Each number is 50 + 12 x the weight over its row's rms, rounded and kept within 0 to 99. Layers, rows and columns count from 0. The size before them is the row's rms in percent of the matrix's.

# layer 3 MLP gate, 320x128, rms 0.231, rows 9-42, columns 96-127
095:50 53 52 69 43 46 60 58 49 51 34 59 31 36 52 58 61 71 51 45 26 78 33 43 57 40 42 50 70 40 24 49
106:52 46 49 45 56 62 37 60 42 33 61 75 21 52 43 61 57 55 68 66 73 47 47 46 56 64 69 44 47 47 41 31
103:57 55 59 77 37 44 45 63 36 63 46 63 51 45 49 55 57 59 55 33 40 52 61 39 54 49 48 70 64 47 76 43
103:40 39 54 40 76 48 56 49 47 53 55 33 51 48 40 61 37 68 49 42 55 46 59 43 55 74 67 61 45 44 54 32
094:42 61 59 44 38 50 57 49 44 37 50 53 49 55 41 52 51 55 37 48 53 64 47 59 38 42 34 44 52 65 30 18
106:35 55 70 57 28 61 51 59 70 56 55 60 50 80 56 43 52 34 50 64 55 41 61 37 63 38 26 52 39 52 54 42
100:21 67 54 41 26 45 61 50 47 38 56 56 52 25 42 45 41 45 41 33 48 61 58 70 67 43 57 35 50 62 40 70
103:50 50 43 38 44 58 55 52 64 64 33 36 66 43 64 39 62 38 47 32 62 53 68 40 62 41 53 64 43 38 63 37
106:33 46 44 87 47 65 56 49 59 64 38 56 41 29 40 35 51 42 51 43 40 59 45 73 48 41 32 55 38 40 37 32
114:54 66 63 33 35 47 40 49 40 44 59 64 40 40 43 48 62 62 65 54 58 48 60 70 54 48 36 57 44 54 46 44
119:69 75 49 64 45 59 53 40 44 37 48 38 64 42 52 58 50 40 62 29 50 51 50 43 74 34 38 50 44 61 35 41
049:46 54 54 48 47 59 53 35 32 59 56 46 58 41 42 67 62 55 47 36 77 37 26 38 36 40 46 59 82 41 44 36
105:38 58 64 40 35 39 45 67 56 72 42 33 55 47 62 43 52 52 53 65 43 40 36 60 73 52 71 34 67 51 56 64
112:46 55 43 24 51 44 71 52 61 60 43 50 35 69 59 57 40 46 40 73 34 49 39 45 51 39 51 53 54 66 43 69
080:66 56 46 44 48 52 51 31 55 48 35 48 42 27 44 42 57 10 64 48 37 37 48 47 57 43 38 54 46 54 42 50
103:48 48 74 41 56 48 42 57 74 40 54 51 52 32 49 30 43 77 68 42 36 40 56 39 49 65 32 40 39 48 59 38
091:39 54 50 30 49 47 48 52 46 43 45 63 45 48 58 81 37 62 53 61 43 37 42 53 42 72 70 35 49 39 43 33
110:37 60 71 46 40 55 49 44 54 67 57 29 49 47 37 43 59 61 52 47 37 56 57 46 56 42 39 54 62 48 32 69
097:29 49 55 44 41 63 33 44 53 44 40 67 50 75 61 36 50 52 48 55 45 55 31 34 48 18 58 46 56 64 51 26
120:50 57 63 41 17 59 46 48 63 45 60 47 40 45 43 53 40 61 60 51 64 72 41 34 54 57 72 49 61 57 39 50
104:32 52 48 38 43 36 34 63 54 50 34 44 72 58 60 36 57 40 47 51 37 47 65 42 66 45 42 41 64 20 52 45
110:60 41 83 64 40 69 61 48 58 44 36 60 55 63 52 54 58 49 44 55 31 43 57 52 57 49 44 42 56 38 51 62
080:59 55 57 57 91 49 63 41 60 43 40 60 48 47 51 44 54 52 45 40 50 32 53 53 56 38 38 30 54 54 41 51
112:44 61 55 41 57 65 64 44 47 27 35 42 31 39 60 58 31 76 52 50 34 34 35 60 60 53 46 51 60 51 57 53
112:63 69 61 50 61 40 29 28 44 34 40 58 48 61 56 55 43 65 48 41 51 55 43 71 44 38 34 64 59 49 41 64
111:39 56 51 41 40 39 46 50 40 52 46 56 46 67 48 45 74 32 58 51 58 51 71 58 43 43 46 40 36 45 79 75
111:64 56 67 50 59 37 51 40 28 73 24 45 48 53 55 44 33 53 54 55 54 68 60 64 65 47 54 49 72 39 40 74
086:58 39 32 50 51 54 54 61 45 68 73 40 58 59 46 57 67 70 60 48 35 52 51 71 49 45 50 78 63 61 50 43
110:48 53 45 72 20 40 59 44 28 53 43 47 47 58 50 61 63 30 71 38 52 57 50 66 48 51 78 59 50 48 59 59
119:43 53 46 66 39 33 59 43 77 56 34 33 55 62 42 29 35 40 35 43 40 59 35 43 25 32 47 59 59 73 55 55
108:59 56 51 39 44 45 60 57 21 61 30 48 59 56 37 27 50 66 50 61 46 40 60 47 51 50 24 52 61 40 57 48
091:57 53 67 45 27 60 49 69 40 65 43 34 52 48 50 30 51 32 47 42 60 55 53 51 36 28 47 53 35 58 46 44
107:44 61 42 66 51 39 51 60 47 51 53 35 39 64 36 49 47 54 46 50 31 45 65 42 70 59 45 20 45 53 36 24
102:58 42 63 52 23 53 40 41 48 60 37 20 77 44 51 52 47 37 52 52 53 52 37 43 51 29 35 37 57 56 43 36
# layer 3 MLP up, 320x128, rms 0.236, rows 9-41, columns 96-127
095:62 23 50 49 50 61 41 34 41 49 54 44 50 55 62 42 53 51 52 35 50 45 55 44 47 47 32 62 52 49 49 40
101:47 51 42 51 53 70 34 62 40 26 73 81 25 39 42 66 52 60 72 69 69 44 47 53 54 50 55 50 37 45 41 42
101:45 51 57 40 66 77 47 40 57 21 56 45 48 63 37 45 52 45 42 51 61 40 36 71 51 48 65 38 39 61 60 51
122:58 63 41 43 51 51 32 60 42 54 61 47 50 33 46 67 37 57 62 42 48 81 44 65 58 44 62 35 64 22 58 42
098:45 48 49 47 50 56 57 44 37 64 60 57 58 75 53 55 49 44 50 60 51 61 43 40 57 37 45 51 38 34 57 54
101:54 60 56 65 41 61 49 38 80 45 31 45 54 65 50 37 47 54 54 50 35 56 69 58 53 59 45 36 57 45 36 37
101:34 41 38 56 25 37 58 39 56 52 65 68 23 39 54 38 50 49 52 50 48 53 56 66 62 36 56 53 41 48 44 45
100:84 43 39 38 54 55 43 49 51 46 42 49 63 43 47 47 25 49 36 42 56 64 48 38 45 59 75 48 35 61 38 59
106:74 39 47 13 66 53 24 62 58 55 39 37 52 49 50 48 59 34 38 63 65 52 44 32 70 64 31 50 58 58 58 62
101:52 60 48 57 44 63 38 66 42 42 57 57 59 48 47 44 49 62 52 47 53 53 52 39 55 48 47 64 38 59 62 68
119:65 42 48 52 64 67 35 64 56 52 38 47 23 51 47 56 28 45 53 64 42 40 71 60 55 46 57 73 43 29 46 42
043:58 51 40 52 52 42 60 55 64 43 52 53 37 56 54 32 47 60 47 66 30 58 64 60 69 73 55 34 14 59 50 49
110:25 72 64 66 36 51 59 49 65 49 40 51 58 38 50 65 66 53 61 49 39 36 61 42 64 55 53 51 56 48 51 60
106:57 58 34 42 52 36 67 43 40 50 39 65 56 47 56 34 56 69 46 50 49 40 50 59 72 30 58 55 39 50 43 72
067:39 51 55 57 52 54 52 70 50 46 65 55 40 65 67 50 40 92 39 40 57 66 50 63 47 59 56 45 55 36 59 54
086:63 45 19 55 51 58 54 46 23 57 38 39 53 75 56 72 47 25 41 47 52 59 40 62 52 43 70 56 60 58 46 60
090:42 45 56 46 71 33 68 55 44 32 63 73 61 43 61 65 33 52 49 42 43 52 34 52 62 55 51 31 42 39 63 44
107:46 38 49 53 46 48 57 44 53 53 45 60 67 58 60 46 37 39 51 59 47 33 42 60 55 68 36 30 43 43 67 38
095:42 81 58 35 42 25 45 39 21 43 58 60 54 78 61 42 60 55 59 50 45 57 41 41 51 37 32 40 72 68 48 51
121:44 47 61 61 57 58 36 45 38 46 63 44 58 22 64 52 57 48 46 34 55 52 65 55 45 40 42 50 52 62 56 46
109:44 61 46 51 69 46 62 62 54 41 63 50 62 50 35 53 29 48 41 43 41 69 48 45 48 54 60 58 49 61 47 48
113:73 66 48 32 25 42 55 59 64 39 45 33 51 44 33 57 60 54 53 28 66 41 49 44 44 51 47 50 39 52 74 40
073:42 54 29 54 20 62 35 48 54 58 59 36 41 62 38 65 41 46 43 61 52 67 49 64 49 50 57 64 35 50 62 46
120:42 23 56 56 66 59 44 34 46 62 50 57 32 59 50 63 53 46 57 60 81 63 38 39 39 45 61 40 36 43 48 54
113:69 64 64 55 69 53 53 47 50 41 45 28 72 78 35 39 45 68 61 47 38 56 38 44 45 41 31 52 46 31 35 61
114:58 27 45 61 71 35 61 35 42 35 50 50 43 29 61 41 51 59 37 46 57 46 48 32 46 56 75 63 64 43 51 46
119:50 54 78 68 66 49 19 58 53 63 47 29 42 61 54 42 74 23 57 44 62 34 65 71 57 34 44 35 53 57 45 61
087:42 61 63 42 59 63 42 44 59 53 52 50 59 46 57 41 35 60 53 54 59 42 61 40 35 44 65 32 46 38 74 61
116:48 31 40 24 26 58 67 35 48 50 48 69 50 80 61 68 37 51 56 34 50 73 40 61 54 58 62 58 55 59 57 40
128:60 52 22 54 51 34 61 64 40 48 32 46 48 61 60 63 21 58 55 32 49 34 40 54 47 41 39 45 58 50 51 30
119:54 41 61 46 37 61 28 64 24 47 54 50 76 41 53 50 77 60 35 58 56 51 45 37 32 42 35 45 40 51 73 75
101:55 39 38 48 51 46 54 54 44 30 82 63 42 45 37 64 44 81 57 42 44 39 64 24 54 91 66 62 41 44 52 44
104:74 38 50 50 30 48 43 48 39 66 52 71 70 04 61 52 19 52 52 53 81 44 41 69 55 37 38 63 50 50 49 60
# layer 3 MLP down (transposed), 320x128, rms 0.14, rows 9-41, columns 96-127
101:45 42 51 33 44 69 67 38 51 45 62 59 50 56 39 55 46 53 58 30 52 80 54 50 45 34 36 56 41 35 55 46
104:56 41 37 41 62 66 64 59 60 45 79 58 52 69 46 63 46 54 57 67 50 49 50 48 66 56 71 70 61 63 59 35
114:64 50 79 41 48 43 59 74 45 39 72 48 72 44 65 64 50 54 68 43 41 46 59 60 51 65 60 54 38 48 34 59
104:47 42 51 43 50 36 70 48 62 67 40 52 60 54 42 40 82 33 52 52 70 28 37 48 42 50 61 55 50 67 46 47
100:51 45 55 57 49 41 57 49 42 44 58 41 47 53 50 46 51 64 58 48 65 53 43 63 51 52 44 47 46 63 71 66
105:50 65 38 55 45 41 43 63 55 63 41 40 35 47 67 45 37 61 41 36 35 43 39 47 50 29 44 53 55 43 51 13
111:35 39 50 49 52 53 45 54 44 51 60 37 53 71 45 67 37 62 29 60 52 49 40 30 32 50 46 57 51 47 42 42
096:58 34 59 64 39 53 41 72 43 39 45 69 48 64 67 38 23 50 36 38 63 52 39 77 48 35 66 56 39 52 39 59
104:42 47 51 57 54 55 19 75 70 46 47 49 43 29 43 40 48 30 62 74 47 61 70 52 56 37 59 60 45 50 40 69
105:63 46 59 50 49 46 47 66 46 57 89 49 32 54 61 54 72 44 68 33 66 28 44 44 30 53 47 47 42 56 59 44
100:36 55 58 43 43 50 53 45 29 39 61 63 26 64 40 41 59 52 75 50 51 60 49 43 63 47 48 63 34 47 63 72
046:77 59 51 63 34 32 51 51 34 60 46 44 61 60 41 33 38 60 45 52 44 53 49 55 40 73 57 54 50 50 53 40
104:61 25 71 51 52 65 45 52 46 57 33 52 42 57 57 47 49 50 49 42 47 64 45 22 51 47 42 58 15 51 63 51
102:43 56 59 43 48 46 59 31 42 46 19 71 36 43 41 48 42 20 54 41 56 40 38 58 35 49 39 53 45 38 45 55
084:47 43 71 55 41 36 58 45 29 45 57 46 41 41 43 62 66 48 38 29 52 72 63 64 43 59 71 54 52 53 37 53
104:50 26 71 52 53 49 26 55 50 58 30 50 48 31 41 45 50 65 68 59 73 72 51 50 41 35 44 34 52 42 58 65
089:49 51 49 57 25 24 41 75 62 33 43 52 72 44 64 28 49 60 55 36 54 50 42 44 42 35 44 32 65 35 51 63
106:44 34 46 73 50 41 57 41 36 41 52 29 46 23 40 51 61 62 37 52 47 70 52 83 49 52 65 58 47 60 51 33
091:42 44 21 63 33 53 38 74 56 61 59 46 60 57 51 50 55 44 50 53 48 52 48 60 53 47 51 34 34 50 53 48
109:47 45 45 58 38 55 28 41 45 45 13 46 55 45 49 95 38 44 47 49 40 49 42 58 45 78 42 42 34 53 63 47
114:49 61 49 43 45 43 49 45 40 72 37 66 57 64 56 57 52 55 58 51 37 27 55 43 44 75 55 53 62 51 75 68
129:23 59 52 41 58 41 55 23 45 37 59 45 40 45 60 64 34 59 38 48 52 51 66 38 49 65 40 65 42 62 56 48
090:42 56 43 58 48 47 54 55 55 51 29 42 32 53 32 68 47 48 39 33 50 32 34 60 58 28 54 32 50 64 53 46
111:30 51 63 43 50 62 54 55 44 26 48 60 36 48 45 38 48 62 47 38 42 46 47 41 70 53 53 46 41 66 62 42
104:40 34 40 57 51 70 43 59 67 40 46 48 29 47 76 47 40 41 50 63 69 46 38 40 42 36 39 47 41 61 48 41
100:41 53 52 52 33 51 36 44 48 31 20 34 69 42 31 23 48 41 41 79 69 57 42 45 44 38 73 54 45 36 66 60
116:62 50 64 18 60 57 32 55 47 55 72 68 59 47 66 54 50 35 51 74 54 52 52 39 43 48 38 35 57 40 48 51
092:54 69 50 56 61 50 60 49 40 29 35 57 36 41 53 65 48 46 49 62 55 40 42 50 59 65 39 15 53 38 49 36
115:47 53 52 55 48 35 41 57 47 64 64 36 46 65 46 39 44 66 61 46 41 61 59 49 54 48 78 64 58 54 49 67
114:47 62 52 42 48 50 63 40 57 50 56 80 34 50 49 45 44 44 43 52 49 41 49 54 38 36 54 33 39 52 39 49
124:60 44 45 66 25 57 31 42 53 40 39 58 46 59 43 55 39 43 26 46 34 57 45 59 48 31 59 39 52 40 57 49
083:59 67 55 47 59 67 46 41 32 53 42 46 52 54 50 49 53 36 52 59 59 45 44 48 32 56 45 58 51 28 34 69
103:52 80 36 55 53 53 55 52 43 58 58 54 70 51 61 42 43 66 39 57 46 79 49 31 35 49 64 44 63 51 49 63